From a checkpoint of a small transformer trained on Wikipedia: capped logits, a variant of Muon for these matrices.
Each number is 128 + 32 x the weight over its row's rms, rounded and kept within 0 to 255. Layers, rows and columns count from 0. The size above them is the row's rms in percent of the matrix's.

# layer 6 MLP up, 640x160, rms 0.115, rows 389-431, columns 0-79
size [ 96 102 111 100  97  85  96 112  92 109 108  87 107 106 112 108 117 110 111  96 103 100  95  80  94 102 106  91  93  84  80 102  91 118 100  94  99 109  89  96 111 109 107]
[[126 181 137 149 144  97 127 151 104 143 173 111 108 150  89 125 197 136 150 135  84 118 125 148 105 130 156 114 128  92 182 126 131 128 143  72 148  88 167 138 133  88  88 162 159 158 108 176 109 107  77 128  40 161 139 112 149 157 123 118 120 217 127 166 116 150 107 149 184 133 158 132 152  98  99 113 125 151 117 151]
 [142 138 151 113  99 132 104 111 146 160 169 160 131 104  76 169 127 127 105 146 137  64 101 195 107 109 142 186 105 108 124 127 202 138 143 136  96  91  98  82 191 130 102 153 186 178  59 111 125 168  76  90 101 128 124 155 129  80  97 141 106 124 150 136 126  93 165  92 131 122 135  97 178 119 174 128 134  58 125 143]
 [145 152 188  88 117  62 134 133 104 132  80 152 110 144 120 177 145 117 123 116 145  80 119 140 116 150 118 150 128 118 127 107  78  71 101 160 154 129 135 189 114 104 198 152 151 182  93 153 176 176 106  75 117 167  95 111 108 153  96 106 124 170 191 153 184 137 145 106 100  94 150 202 156 102  84 138 113 139 119 159]
 [118 160 117 151 117 146  99 146 152  86 172 131 135 142 108 134 102 196 169 197 139  89 134 161  73  87  95 127 118 143 175  75 148 142 124  86 128  79 100 141 134 113 166 161  98 108 146 215 127 129 115 128 143  85 188 124 162 145  98  76 128 122  91 114  97  92 105 155 160 101  97  75  83  86 119 154 117 126 187  86]
 [131 115 133 124 119 137 139 139  90  67 137  47 129 154  63 177 126  72  93 145 114 113 135 108 162 151 126 181 183  49 161 139 155 153 156 133 140 100 113 175  97 127 164 160 160 135 138 122  94 118 127 104 178  54 121 120  57 153 108 133 103  80 128 113  84 120 150 118 119  87 102  88  75  96  86 106 116  58 139 131]
 [109 152 111   7  58 146 105 122 139 147 122 126  80 125 158 148 154 149 100  86  98 109 139 110  66 127 185 121  72 118 174 124 141 127 111 190  89 148 138  92 102 164 106 130  81 161 122 148  98  95 112  92 177 143  97  83 145 142 124  86 154 128 209 149 121 138 147 120 135 106 122 127 126 101  89 131 111 133 177  74]
 [169  87 126 113 125  99 159 192  68 180 124 166 105 146 131 162  89 120 127 121 152  86 182 114 168 186 127  96 109  86 152 169 156 168 188 142 182 121 167 108 111 193 101 128  86 147 106 138 131 166 113 109 146 142 146 109 160 118 125 112 107 143 128 128 110 124 103 169  75  81  58 123 113 147 127 176 153 142  83 173]
 [123 151 103  33 145  48 125 139 165  93 127 123 122  71 144 179 152 166 154 146  98 114  90  96 116 122 149 147  99 123 104 149 128  82 173 141 147 111 177  66 187  89 147 143 166 130 149  78 145 155  95 184  99 121 127 104 156 132 138  74 134 143 126 115 127  98  88 147 166 131 101 104 190 117 107 173  99 122 155  95]
 [116  97 108 112 111 126  89 176 111 128 109 165  87 144 192 114 135 148 123  60 157 171 172 122 150 127  99 152 167 141  72 125 144 148 110 150 127 163 123  95 119 111 135 121 149 172 180 172 128  90 167 127 132 153 102 118 159 111 119 123 137 127  90 175 161 141  93 145  90 111 119 171 163 119 127 182  61 237 120  91]
 [212 122 151 191 111  92 108  92 100  91 163 158  61 186 149 130 102 163 108 109 145 101 170  97 140 132 169 161 150 116 128 156 157 134 153 148  93 161 138 129 113 180 136 154 111 121 121  70 170 114 116 137 130 145 142 109 101 147 113  71 122  90 134  91 132 156 150 144  98 131 151 129 160 137 113  88  60 114 138 104]
 [180 148 125 117 105 132  87 113 163 172 118 125 121  84 150 168 130 147  97  77  87  90  51 151 157 135 158 147 160 149  73 128 148 105 117 135 168  97 131 133 149 146  96 118 151 160 174 172  98 173 141 186 185  43 149  83  93 141 131 152 148  93 119 117 154 139  86 172 204 106 121  64 100 152  93  85 178  92 117 182]
 [159 131 138  57 138 102 116 143 104 123 115 161 145 144 166 174 141 117 119  89 135 110 179  95 136 125 121 186  91 138 113 111 111 168  97  92 105  96 106 141 175 179 189 136 123 177 107 110 136 143 129 156 130 160 152 145 147 106 128  43 111 116  78  87 150  68 161 153 138 108 154 126 134 105 120  98  89 194 161 147]
 [103 131 132 103 129 165 157 110 107  76  84 124 177 128 140 167 166  81 141 172 154  78 161 111 126 113 159 168 184 175 205 142 122 128  90  90  64 160 145 117 184 142 162 122 179 106 145 124 115 117 154 106 126 156 157 161 118 113 118  49 112 124 108 127 120 136 127 132 180 146  71  99 140 102  65  66 110 112 112  68]
 [103 137 159 141  89 113  49 197 141 149 100 148 135 165 103 162 155  84 120 141  69 111 135 138 163 169 127  90  47 129 170 153 161 140  94 108 123 110 153  70 137 111 122  74 163 164 163 141 135 128  63 132 140 105 110 185 102 138 123 138 136 110  93  84  79 149 164 133  99  65 160 123 151 134 156  66 151 101 111 143]
 [142 115  97 155 118 152 112  47 146 171  92 161 137 102 159 112 115 129  84 103 175 128  93 136  93 176  73 129 130 121  86 189 141 112 122 134 125 148 155  76 102  61  99 148 133 139 142 133  72  76 122 150 172 154  75 109 112 148 185 181 144  69  98  76 156 127  95 148 129 189 108 187 136 119 131 131  94 102 104 141]
 [184 171  55 136 127 103 102 151 125 121 132 142  67 145 105 144 138 145  83 140 128 121  97 113  98 172 156  74 205 165 114 134 151 116 148 141 141 161  67 154 159 114 144  81 111 116 129 147 171 180 142 207 105 129 113 135  82 152 167  98 113  76 121 130 124 127 117 168 132 153 128 161 133 136 129 118 174 163 136 135]
 [107 108 154  74 110 105  76 136  99 156 125  80  91 143 113 171 107  76 142 179 161 134 100  94  51 161 120 163 155  86 160 164  95  99  93 141 175 167 123  81 156 152  99 168 145 166 114 123 132 116 107 156 155 132 204 135 185 113 168 106 125 111 124 103 205 103 145 187 132 106 104 123 107 131  74 147 123 126 144  92]
 [183 137 102 102 145 114 138  81  95 154 123 178  73 172 188  68 151 157 129 138 130  71 136 148 168 165 145 139 163 125 167  92 171  87 156 198 134 124 104 127 174 108 182 176  91 153 131 173  83 131 182 183 169 190 136 163 122 107  83 104 147 163 147 154  82  95 132 108 105  76 131 131  67 115 211 198 134 139 115 159]
 [108  98 167  90 176 175 148 124 134  55  94 120 103  95 112 139 152 110  35 132 116 131 127  88 131 153 164 145  30 133  92 134 140 150  89 128 119 118 153  96 147 186 155 124 130 131 124 143 166 148  91  72 145 104 129 115 138 180 139 119 145 142  92 127 125 171 137 173  28 185 118  94 124 119 130 134  93  88 104  94]
 [101 179 115 136  92 122 137  94 138  89  74 144 116 171 115 160 194 141  78 170  62 111  96  86 150 144 146 164 135 111  82  62 129 117  83 134 175  52 152 163  69 151 117 147 130 159 106 117  93 128 163  10 150 141 144 147  71 144 135 141 101 127 113 135 150 103 168 135 169 102  97 184  90 126 110 144 163 125 117  83]
 [139 127 120  74  98 149 140 176  93 170  80 156  83 149 108 110 127 113 110  81 111 115  95 161 111  68  81 117 133 160 121 187 139 123 166 231 167 203  87 125 155 162 142 107 196 143  97 135 154  73 115  68 126 159 109 155 149 114 165 139 127 185 145 141 128 113  77 149 129  80 149  88  88 112 124 135 160  90 114 107]
 [124 188 101 106 177 167 136 144 167  82 172 181 141 154  97 110 106 178 122 106 118 146 179 133 127  90 124 147 123  88 120 105 125 108 172 130 140 213 149 151 117 141 135 124 134 152  85 166 142 158 195 131  90 173 134 128 141 120 138  90  99 161 170 103  65 105 115 142 144  99 124 155 113 109 115 155 172 124 134 142]
 [151 112  82 132 134 164 120 120 142 172  89 133  94 156 130 133 143 121  83 117 154  97  85 182 112 121 100 159 192 119 200  95 130 191 154 123 137 147 110 119  99 168 143 111 142 130 127 169 102 126  88 145 123 130 182 122 130 176 152 171 189 158 105 162 160 126 144 102 169 149  99 127  82 203 138 111 100 183 126 143]
 [140  89 106 134 181 127 165 142 140  86 129 140 139 111 192 125 113 121 101 153 148 147 165 152 202 101  82 151 158 155 102 145 140 176  99 114 164 141 108 178 135 173 200 147  97 138 117 151 140  50 171 113 171  82 206 101 114 160 112  92 102  73 129 116 164 130 124 149  63 110 158 100 125 125 120 154  93  64 143 119]
 [126 123 165  35  86 106 163 149 168 169 106 155 168 236 121  70 124 120 167 135 150 132 101  68  62 108 144 120 131  98  80 178 125  94 125 152 115 124 121  95 100 104 135 129 145  94 163 185 122 121  91 138 122 134 108 122 150 155 116  74 119 137 133 134  97 156 168 126 198 144  65 106  77  94  87 127 122 120  73 135]
 [107 114 131 145  79 126 130 140  77  80  83  82 132  98  90 201 148 118 152 125 166 144  80 118 105 135  76 125 143 106 167 105 134 153 136 140 169  96 111 127 186 139 110 107 150 150 129 103 127 118 144 163 144  96  99 138 168 200  97 185 146 171 107 121 196 125 122 200 153 144 128 236  88 160 157 141 110 188  42 113]
 [125 152  86  80 116 123 104 136 138 135 172 154 129 148 128 134  74 126 105 158 113 153 118 122 167 150  95 215 159 167  33 130 187 151 162 129 150  88  90 149 154 111  91 101 119 131 188  92 139  62 109 130 138 173 119 118 114 122 142 139  94 150  80 124 141 127 140 161 123 201 148 186 116  80  89  80 148  55 180 142]
 [127 126 133 140 134 125 122 153 101 117 143 135 124 121 185 140 120 104 115 157 140 106 103 166 172 133 198 103 159 103 118 115 152 114 102 119 136 179 105 174 176 113 127  76  96  80 181  89 110 122 134 135  63 121  89 162 122 117 108 146 146 201 149 128 131  84 118 139 129  87 185  86 111  95  99 188 204 126 121  84]
 [197 148 118 119 104 134  98 124  80 103 119  97 109 135  86 108 106 139 157 161 189 106 129 181  92 162 114 156 202  99 184 168 134 150 113 125 103  80 187  80 182 134 157 123 163 151 135  68  86 147 204 129 155 140 163 100 188  98 138 126 118  84  88 183  81 121 145 138 121  99 117 170 159 154 147 102 122 115 189 136]
 [127 171 109 113 159 114 119  81 107  97 124 129 100  82 108 114  92 126  72 120 153  92 106 177 167 104 101 170 126  91 127 149  90 152 129 165 104 138 108  76  94 165 169 113 147 103 147 143 149 110 153 131 107 100  81 154 146 131 128 166 130 120 134 159 173 105  65 106 123 204 116 160 131  88  91 145 141  30 159  67]
 [120 121 139  94 132 103  83 123 131 161 161 131 128  91 191 156  97 140  98 137 111 131  41 158 118 152 133 141 148  92  93 166 120 123  86 123 150 179 139 126 121 150 155 113 128 178  70  89 132  98 137 127 163 185 106  99 123 116 146  68 137  88 121  90  72 144 120 129 148 144 126 113  96  81 107 101 124 122  67 127]
 [ 97 155 150 174 123 181  77 172 119 184 127 111 166 127 136 167 151  94 112 131 144  70 109 170  85  65 137 189 115 153 115 152 128 109 127 159 107 140  99 118 126  83  87 142 118 162 124 100 221 106 106 164 133 119 161 139 159 124 151 175 160 141 155 120 135 101 137 151 183 131  90 156  96 136 148  86 127 115  38  75]
 [116  92 165 153 107 133  73 121 135  97 125 170 176 134  91 111 147 112 129 155 107 129  65  93 169 105 225  90 135 161 165 113 140 135 145 160 169 142 133 105 139  94 103 135 101 146 140 175 119 121 138  74 160  94 120 173 168 166 138 106 138 110 131 131 130 157  97 162  18 117 136 200  79 147 122  89 133 116 174 112]
 [108 104 130 129 148 135 120  80 123  50 132 160 111 133 148 151 161  53 104  84 115  97 156 137 134 116 174 147 118 128  96 145  81  64 143 136 122 167 104  71 110 126 157  78  98 204  76 139 134 105 149 150 117 131 170 181 100  78 119 108 148 126 132  81 131 105 129 159  93 124 161 134 172  97 105 185 144 148  93 122]
 [153 114 108 133 112 135  84  63  92  86 130 119 141 156 120 138  88 179  93 133 149 118 129  57 107 160 142 156  93 150 111 119 171 120 156 163 107 118 152 109 155 113 145  66 105  98  60  95  89 123  75 134 175  78  82 154 139 137 143 121 146 141 107 102 137 193 165 126 134 107  61 177 141 148 118 121 137 178 115  71]
 [130 163 141 150 176 147 108 174 111 127 104 153 128 178  95 151 129 154 134 142 129 117 103 111  82 118 136  58  85 141 169 106 102  72  83 124 102  92 122 133 145  73 123 163 159 153 156  79  80 111 106 118 105 152  89 121 133 156 119 126  78  96 118 131 122 187 142 112 140  70 174 117 131  95  19  86 168 148 164  95]
 [152  97 134  76 120 165 111 133 130 125  80 162 163 172 145 108  75 110  98  98 129  80 133  89  86 162 158 111 162 113 170  98 200 110  65 119  89 160 109 188 146 111 101 137  97 155 202  77 115 105 152 141 203 131 164 183 176 103 121 135 141 132 112 118 186 152  80 119 121 125 132 133 107 154 149 162  85 135 126 122]
 [187 103 158 126 144  85 139 112 139 136 124 152 152 125 187 170 148 154  65 135  73  88 108 152  59 179 121  95 219 118 139 114 114 134 126 121 134 137 148 128  99 153 126 212 125 107 122 163 103 143 167 111 218 172 101 161 108 109  93 145  91 137 125 167 146 163 115 117 155  95 140 124  91 155 113 105 121  89 127 132]
 [138 127 139 140 131 146  85 129 142 189 165 128  75 121  72 167  77 160 140 177 150 130 117 158 151 155 121 150  67 208 108 151 126 155 116 116 135 165  52  88 130 119 143  79 122 142 203 192 127 113 150 115 136  58 139  87  86  96 111 125 140 150 160  84 109 147 133 136 148 151 170 145 155 132 196  98  78  85 117  88]
 [124 120 186 114 136  80  82  69 164 165 141  82  59 131 153 127  85 146 107 126 126 162 138  45 106 143 149 123 130 132 146 108 144  98 115 170 120 219 137 123 137 181 148 147 127 143 156 161  81 147 163 112 109 145 123 122 110  95 145 126  96 147 104 130 107  95 105 157 125 119 144 100  75 109 119 184  98 188 141 119]
 [167 111 115 182 113 149  86 125 118  79 101 137 157 121  97 105  92 153 110  99 128 136 103 186 159  95  69 132 133 127  61 116 153 168 145 137  95 156 114 109 152 139 148 135 182 167 118  91 114 122 194 162 152 188  92  81  89  91 126  50 144 136 115 138 162 154 128 145 143 172 128 124  96  86 156  99 110 132 171 117]
 [109 132 180 118 137 120 142 201 138 122 123 152  82 168  97 154 148 164 137  98 156  61 118 139 158 140 158  77 103 112 110  71 137 133 156  89 119  60 101 161  82 125 117 168  98 162  86 141 129 130 147 154 121 128 128 195 110 107 158  83 156 174 122 153  43 119 196 117 157 191 134 152 159 157 141 119 101 122 113 103]
 [127 170 190 163 135 163 129 167  92 132 118 121 112 157 107 104 136  77 134 110 125  81 140  81 118  87 190  39 116 127 103 126 148  88  69 115 109 151 169 201 139  90 130 193 176  67  99  75 129 149 109  94 123  91 149  94 104 201 138 115 127 116 145 170 106 107  97 142 153 107  92 165 118 145 105  70 172 152  87  91]]
# layer 6 MLP down (transposed), 640x160, rms 0.0589, rows 389-430, columns 0-79
size [ 87 105 119 100  99  78  98 113  87 116 105  85 111  97 109  97 116 103 116  93 105  95  87  79  96 101 105  92  86  87  77 102  90 101 106  88  98 109  88  95 108 117]
[[109 105 148  64 117 140 134 100 139 122 167  66  98  92 106  94 140 111 136  99  82  66 131 109 100 148 189 135 172 148 128 108 175 109 124 155 138 129 164 121 142 147  71  86 101 104 157  84 110  59 106 154 144 135  99 130 138 212  86 116 125 126 164 129 147 162 111  89 154 130  96 151 146  85 134 118 112 148  65 148]
 [ 53 128 157 127 168  89 126 120 161 154 149 146  87 133 167 102 165 136 176 190 105 157 155 125 111 125 112 106 147 149  97 133 152  88 118 160 145 139 166  97 102 113  65 111 144  80 146 106 110 101 114 139 173 169 136 152  98  53  81 114 125 156 135 118 121 104 191  85 129 144 138  98 193 104 149 113 116 107  99 131]
 [ 64  95 134 181 177 146 134 186 149 136 131 101 150 121 111 126 148 119 155 103 106  83 117 176 180  81 164 141 150  56  61 132 125 157  73 126 150 136 182 164 133 125 159 114  87 147 170 153 134 105 183 157 138  82 181 121 116  75 139 192 186 136 140 106 117  67 123 138 125 136 140  81 120 101 114 146 105 153  99 171]
 [124 161 118 150 137 186 142 125 103 135 103 137 119 149 145 146 123 181 174 174 129 153 189 142 123 134 156  76  90 100 151 103 148 115 122 109  54 138  97  85 147 149 121 142 110 198 154 125 122 122 161  94 153 126  96 107  91  85 113 124  60 117 146 134 128  94 133  64 152 161 143  80 160 186 111 100 120  84 109 117]
 [ 72 136  84  82 116 132 120  99 128 126 160 143  88  83 155 116 168 125 148  87 122 131  81 171 155 180 102  82 104 138  86 124  98 102 141 116 115  94 158 116 104  77 160 147 180 111 123  61 157 112 115  70 165 191 160 188 216  78 117  96 135 143  66 158 201 137 111 129 132 111 161 147 121 140  95 110 141 148 147 124]
 [ 39 118 151 195 108 144 138 167  96 129 135 170 167 145  51 112 177 119 181  82 127  90 128 162 148 167 153 100 186 158 173  65  77 138 145 122  90 118 165  71 109 144 144 122 131  95 190 128 128 113 165 130  84 161 148 154 142 120 166 140 114 135 154 108 124  89  92 106 114 164 123 127 155 166 112 207 129 155  79 106]
 [131 149 127  93  94 145 191  75  98 150 133  97 129 103 175 125  57 125 122 123 144 149 133 101 133 107 135 195 169 112 166 106 109 171 169 168 120 144 127 142 165 155 135 117 113 126 115 177 169 124  72 172 128 107 122 100  97  71 142 112 144  92 124 178 142  55 157  83 160 129 122 157 144 156 180 104 126 139 125  95]
 [ 64 147 109 119 121 132 188 124  94  80 135  89 145 114  92 126 117 152 128 117 125 152 155 142 152 102 116 117  94 149  68  73 163 119 102 139 151 155 122 121 129 145 194 101 131  80 116 159 154 151 150  97  98 125 101 154 131 139  67  93 109 168 122 194 104 160 160 161 102 154  96  84 110 163 136  94 145 122  95 129]
 [130 104 152 114 193 182 204 132 149 106 112 158 130  83 155 166 122  78  99 125 181 135 132 105 188 152 197 104 133 154 171 120 163 103 133 112 176 110 121 127 142 152 118 124 178 168  93  95 166 154  96 140  88 154  52 139 237  78 155 118  98 140 120 149 213 127 123 135 174  84 182 116  92 159 118 110 201 110 130 177]
 [119  81 163 147 135 153 108  98 105 144 161 130 169 121 157 120 146 151 138 165 117 126  90 148 114 125 100 141 116  91 163 126 142 121  27 142 154 149 101  62 150 122  93 128 161  85  60 124 125 147 189 127  53 107 107 112 109 142 165 184 153 130 124  86 116  73  79 130 156  65 138 151 183 136 138 156 124 181 162 105]
 [175 134 191 176 146  86 173  97  97  86 155 143  86 163 145  51 119 118 146 125 147 154 128  71 137 109 130 141 140 130 149  60 146 105 148 124 122 132 153 181 105 138 134 206 157  70  59  59  76 114  57 133 138 141 110 175 156 165 153 107  74 112 175 111 129 108 130 111 162 119 141 158 101 122 100  89 161 147 175 136]
 [131 132 158 140 131  84  95 125 175  85 108  73 108 183 108 135 123 186 142 114 110 138 105 138 117  80 142 180 157 109 170 111 113 120 159 154  85 116 114 140 114  77  89 101 166 181  95 104 108 132 123 156 116 120 118 109 108 156 119 109 160 153 114 153 146 158 167 169 164 113  90 115 135 150 181 181 132 127 153  89]
 [159 110 119 131 128 103  90 153 141 130 154 132  95 108 160 160  86 124 122  97  61 166  99 155  88  74 116 122 135  90 133  86  58 133 194 176 160 101 134 146 147 120 148 169 152 139  90 136 130 115 158 114 131 204 126 126  87 110  96 148 120 132 128 183 124 125 155 145  84 159 159 147 130 121 167 159 136  95  78 129]
 [134 120 155 130 114 150 123 118 104  98 158 114 120 148 130 166 154  66 143  88  61 136  68 164 108 140 140 144 143 137 108 122 143 157  46 116 173 140 181 170 163 126 142 112 148 170 120 123  88 130 122 139 154  66 140  67 140 158 110 115 133 117 142  92 111 148 114 107  78  98 151 101 169 107 140  42 137  96 148 171]
 [ 84  83 144  68 116 188  83 128 121 162 118 121 160 167 151 152 135 154 131 147  98 113  89 161 154 105 110  62  84 131 130  85 119 104  73 111 164 117 175 156 144 116 104 132 107 143 124 169 127 155 121 135 149 165 125 177 175  63  97 141 166 128  91  65  87 160 105  80 147 120 141 145 142 141 117  92 124 123  98 174]
 [ 87 138 149  36 138 132 111 143 126 150 100  76  89 113 145 162 153 102 148 128 141 149 131  99 114 112 153 156 104 137  83 166 106  79  92 130 147 137  86 139 110 159 154 169 143  87 132 145  91  74 113 128 166 119 140 123  87  77 131 156 112 151 179 168 100 117 119 122 131 128 155 143 139  98 148 174  78 175 159 140]
 [135  44 121 120 143 161 145  98 172 142 149 118  73  67 196 118 128 103 114 195  92 101 210 100 109 156 149 184 128 129 103 103  97 111  88 145 150 150 137 171 130 124  96 149  77 119 140 100 120 128 148 148 121 117 124  99  59 152  99  88 148 175 133 124 170 149 157 185 130 117 145 118 140 136  96  65 141 147 124 142]
 [ 81 104 137 130 139 135 137 135 138 126  89  98  85 141  90 116 120 132 189 152 136  80 153 116 138 149  82  43 132 131 191 100 100 122 164  97 102  99 122 111 138 158  80  99 185 152  96 127 128 123  76 176  73 129 124 198 127 133 125 145  86  91 121 124  81 104 126 119  91 193 154 150 156  94  88 145  94 115 140  85]
 [127 130 121  64 130 140 128 128 169 162 167 187  98  67 132 159  74 185 183 139 140 113 133 155 118 186  99 108 134 159 140 144  88 136  51 153 167 164 152 135 110 140 129 128 161 109  80 165  58 118 107 141 167 130 145  91 163 133 113 107 131 133 110  97  82  87 164  60 189  80  97 175 114 137  95 132  76 124 160 151]
 [ 89 186 139 153  97 111 164 149 138 115 166 107 136 118 183  68 135  79 173 123 112  84  89  91 158 168 108 162 117 129 175 148 117 141 148 101  60 110 188 126 109 189  90  93 161 131 104 194  95 127  85 148 164 152  99 149 116 152 139  99 118 146 142 112 169 177 157 127 149 102 202 139 167 115 136 139  82 176 131 122]
 [ 89 177 161 151 124 125 110 134 133 127 106  71 139 126 124 134 141 144 127 154  95  60 118 192 106 136 130 128 131 160 104  94  31 120  76 124 181 136 193 112 198 123 130 116 113 119 112 106  96  96 109 136  92 117 148 113 160 193 142 113 146 129  95 148 129 147 119  71 102 143 155 118 153  90 205  88 113  81 136 187]
 [131 107  99 151 127 139  96  99 159 150  38 136 108  88 110 196 104 120 118 133  67 121 102 127  99 117 147 229  55 134  82 109 159 120 121 129  94 146  92 106 141 115 162 115 135 112  97 156 111 131 147 100 118 101 106 131 145 111 143 132 197 144  79  93 152 141 157 100 123 131 113 104 120 156 208 139 143 174 133 163]
 [117 125 133  95 120 116 151  54  85 138  77 157 129 150  93 106 100 107 134  85 133 145 167 149 134 128 174  94 154 103 140 128 144 102  93 159 127 112 106 237 155 133  89 124 111 124  87 124 111 115 126 120 105 142  84  98 115 148 107 107 139  80 154 198 175  82 165  75 158 150  84 147 143  90  63 103 123  96 157 117]
 [109 128 103 155 127 144  85 208 118 160 137 129  94 154  92 155 119 116 150 134  66 155 151 118 156 114 124  94 110 132 140 197 155 164 121  75 154  87 138  92 120  97 148 175 186 113 151 131 137 146 137  80 141 116 145 139 138  81 182 116 177 117 142 145 162 148 137 130 103 114 107 168  89 183 101 124 101 191 139 144]
 [145 126 145 158 121 123 137 111  82  73 155  73 126 104 130 127 115 109 105 151  68 105 193  87 124 167 143 109 115 166  78 117 115 120 139 188 136 116 121 129 164 126 100 132 146 128 146  73  90  54 168 174 147 138 136  98 151 151 187 174 105 103 140  95 181  98 127 148 129 140 139 104 163 120 123  80 159 124 145 126]
 [101 118 114  66 152 120 117 141 180 145  94 182 158 151 109 153 152 152 103  99 183 132 105 141 189 161 117 156 130 125 188  73  58 121 148 132 110 153 190 102 125  48 176 113 120 221 130 134 148 168 217 115 170  95 135 118  98  87 112  73 127 187 155 125 165  94 159 119 122 105 118  90 137 159 104  97 132  95 148 151]
 [ 97 111 149 117 156 144 148 157 133  93 104 136 116  93 136 136 197 126 121  80  75  83  97 141  99 123 153 134 178 133 124 159  82 115 112 179 163 214 160 168  93 135 144 135 181  92 106 139  92 178  66 132 146 113 103 107 137  96 170 107 148 133 123 133 120 114 124  97 193  65 133 126 115 157 193 210 144 118 104 104]
 [145 127 134 127 114 142 143 137 121  77 124  86 176 186  84 151 145 146 121 151 172  70 107 142 143 133 109 126 132  84 167 190  88 152 101  85 157 162 178 116  40 154 134 153 107 118 127 162 150 113 227 148 127  99 133 111 109 110 183 140 156  71 156 152 113 128 176 121  83 142 136 123 148  98 103 112 114 138 153 144]
 [123 119 155 150 121 149 101 127  77 138 154 170 148 154 117 198 146 107 126  88  99 129 147  85  25 148 138 138 122  91  75 146 126 155 165 109 115 130  99 169 139  95 140 157 142 177  97 115  96 107  98  54 128 198 166 168 134 142 127 118 193 156 113 116 129 134 169 187  81 106 101  95  88 146 107 147 115  62 130 136]
 [140  61  77  59 123 129 103  72 134 145 126 112 114 126 161 126 147 109 128  40 127 143 151 108 147  78  99 141 108 173  93 138 148 182 184 133 151 102  94 168 177  49 147 124 128 142 197 107 175  64  97  97 113 106 121 138  89 137 154 101 152  95  80 127 105 117 157 176 132 153 157 170 139 152 146 104 117 130 193 153]
 [126 108 144 170 179 162 124 141 120  83 113 135 139  98 112 124 142 212 131 127 180  76 210 193 122 134  91 144 134 147 125 160 142 134 135 132  87  91  85  77 137 144 110  99 135 132 172 118 138 134 104 104 104 103 123 109  98 185 181 136 158 161 128 172  96 108 143 198 146 101  94 120 128 129 132 178 119 119 180 165]
 [195 109 106  85  84 131 146 116  88 151 120 130  86 155 153  74  61 185 128 106  84 124 171 166  52 123 119 159 183 151 163 123 135  36 109  92 169 204  95  93 137  70 116 107 183 129 123 160  93 160 110 121 157 146 133 188 186 130  99  91  59 145  71 152 103 121 151 128  80 104 137 133 115 101 148 145 165 108 150  96]
 [149 135  76 108 180 132 141 135 185 133 146  93 144  92 186 146 159 205 171 114 149 142 113 128 174 122 181 183 193 141 120 133 121 123 125 124 133 129 104 132  91 130  92 132  98 117 145 126 136 126  69 146 175 154 195 140  57 151 185 148  99 103 113  98 202 175 104 113 156 157 162 143  50 151  98 153 129  67 151 128]
 [108 112 124 106 186 109  83  95 123 175 105 104 167  83 181 112 163 152 143 146 152 168  83 137 153 125 120 134 143 189 101 149 130 101  95 116 152 119 149 106  88 159 145 139 147  69 125 148 153 116 136 167 111  99  91 112 104  62  83 136 131 109 167 123 152  58 127  72 137 164 139 132 106  75 117 115 119 111 102 171]
 [ 87 150 165 118 127 158 117 121 135 151 173  66 121 144 152  83 133 133 110 184 173 140 192 145 157 114 150 173 189 135 114 102  78 119 141 131 125 143 102 118 127 132 119 164 160 193  69 110 147  68  83 145 170 139 153 108 110 134 158 108 111  88 131 110 138 152 106 222  86 157 105 177 123 134  97  61  62  99  88 130]
 [132 191  95 119  50 153 139  97 149  89 152 129 116  76 129 114  87 103 120 140  58 136 188 108 170 151 102 151 219 137  51  96 104  75 174 194 133 113 108 125 181 117 128 121 125 146 165 187 145 131 142 159 137  99 134 119 119 152 171  92 102 105 110 114  88 136 169  80 129  90 173 113 115 126  67  94 160 183 137 128]
 [143 142 152 171  76  95 118 183 110 125 165  77 134 178 123 132 178 146 115 161 125 173 148 138 140 137 157 120  96  81 103 161 108 162 169 155 177  84 145 142 142 182 121 121  85 106 140  96 154 152 174 109 137 169  70 135 119 125 112 120 139 125 156 126 175  80 129 107 145 148 123 119  80 162 129 167 117 168 137 113]
 [119 154  87 153 106 115 201 117 129 212 118  88 121 143 132  90 158  97 126 118  72 176 125  92 130 148  63 121  87 168 115 108 128  99  90  49 109  76  81 119 109 125 124 110 119 100 169 109 145 143 111  90 107 118 118 179 118 105 165 134 171 215 124 138 195 139 120 131 113  97 151 140 128 118  68 181 118  84 144 169]
 [117 168  95 111 150 139 165 109 106 146 151 157 147 168 115 124 120 172  90  64  84 151 104 113 127 113  91  75 145  60 101 166 138 142  98 199 118  67 149 170  67 112  97 155 200 138 121 104 101 134 106 114 145 132 120 137 110 140 109  95 108 184 129 173 107 141 114 135 103 151 194 133 180 157 122 132 170 215 128 150]
 [113 185 107 188 155 175 158 176 177 177 131 121 131 130 168  78 119 114 118 164 120  88 176 141 198 132 124 144 126 147  87 172 151 154 120  93 107  82 162 139 186 139 157 113 128 156 164 178 145 130 141 152 141  83 135 195 115 161 187 137 108 162 131 114 132 171 139 162  64 123 116  79 146 168 174 118  84 126  94 125]
 [108 135  49 135 145 107 149 126 127 110 190 127 125 147 157 125 118 108  86 112 139 131 123 179 140  90 125 135 143 108 115  60 145 112 118 123 165 123 142 123 142 118 157 103 165 116 119  99  91  93 219 117 153 152 173  90 172 148 121 144  94 202 106 154 232 109  88  94  73 111 121 136  86 153 127  93 195 155 129 143]
 [ 72 113 144 112 158  74 138 129 165  58 123 105 179 132 152 113 103 129 144 140 144 140 148 117  92  96 126 165 127 139 161 177 109 170  96 158 189 153 108 108 163 136  49 132  97 115  98 148 137 155 107 143  89 170 132  54 100 172 117 121 143 137 128 176 161 127 141 112 141 159 106 130 156 137 107 200 177  99 128 182]]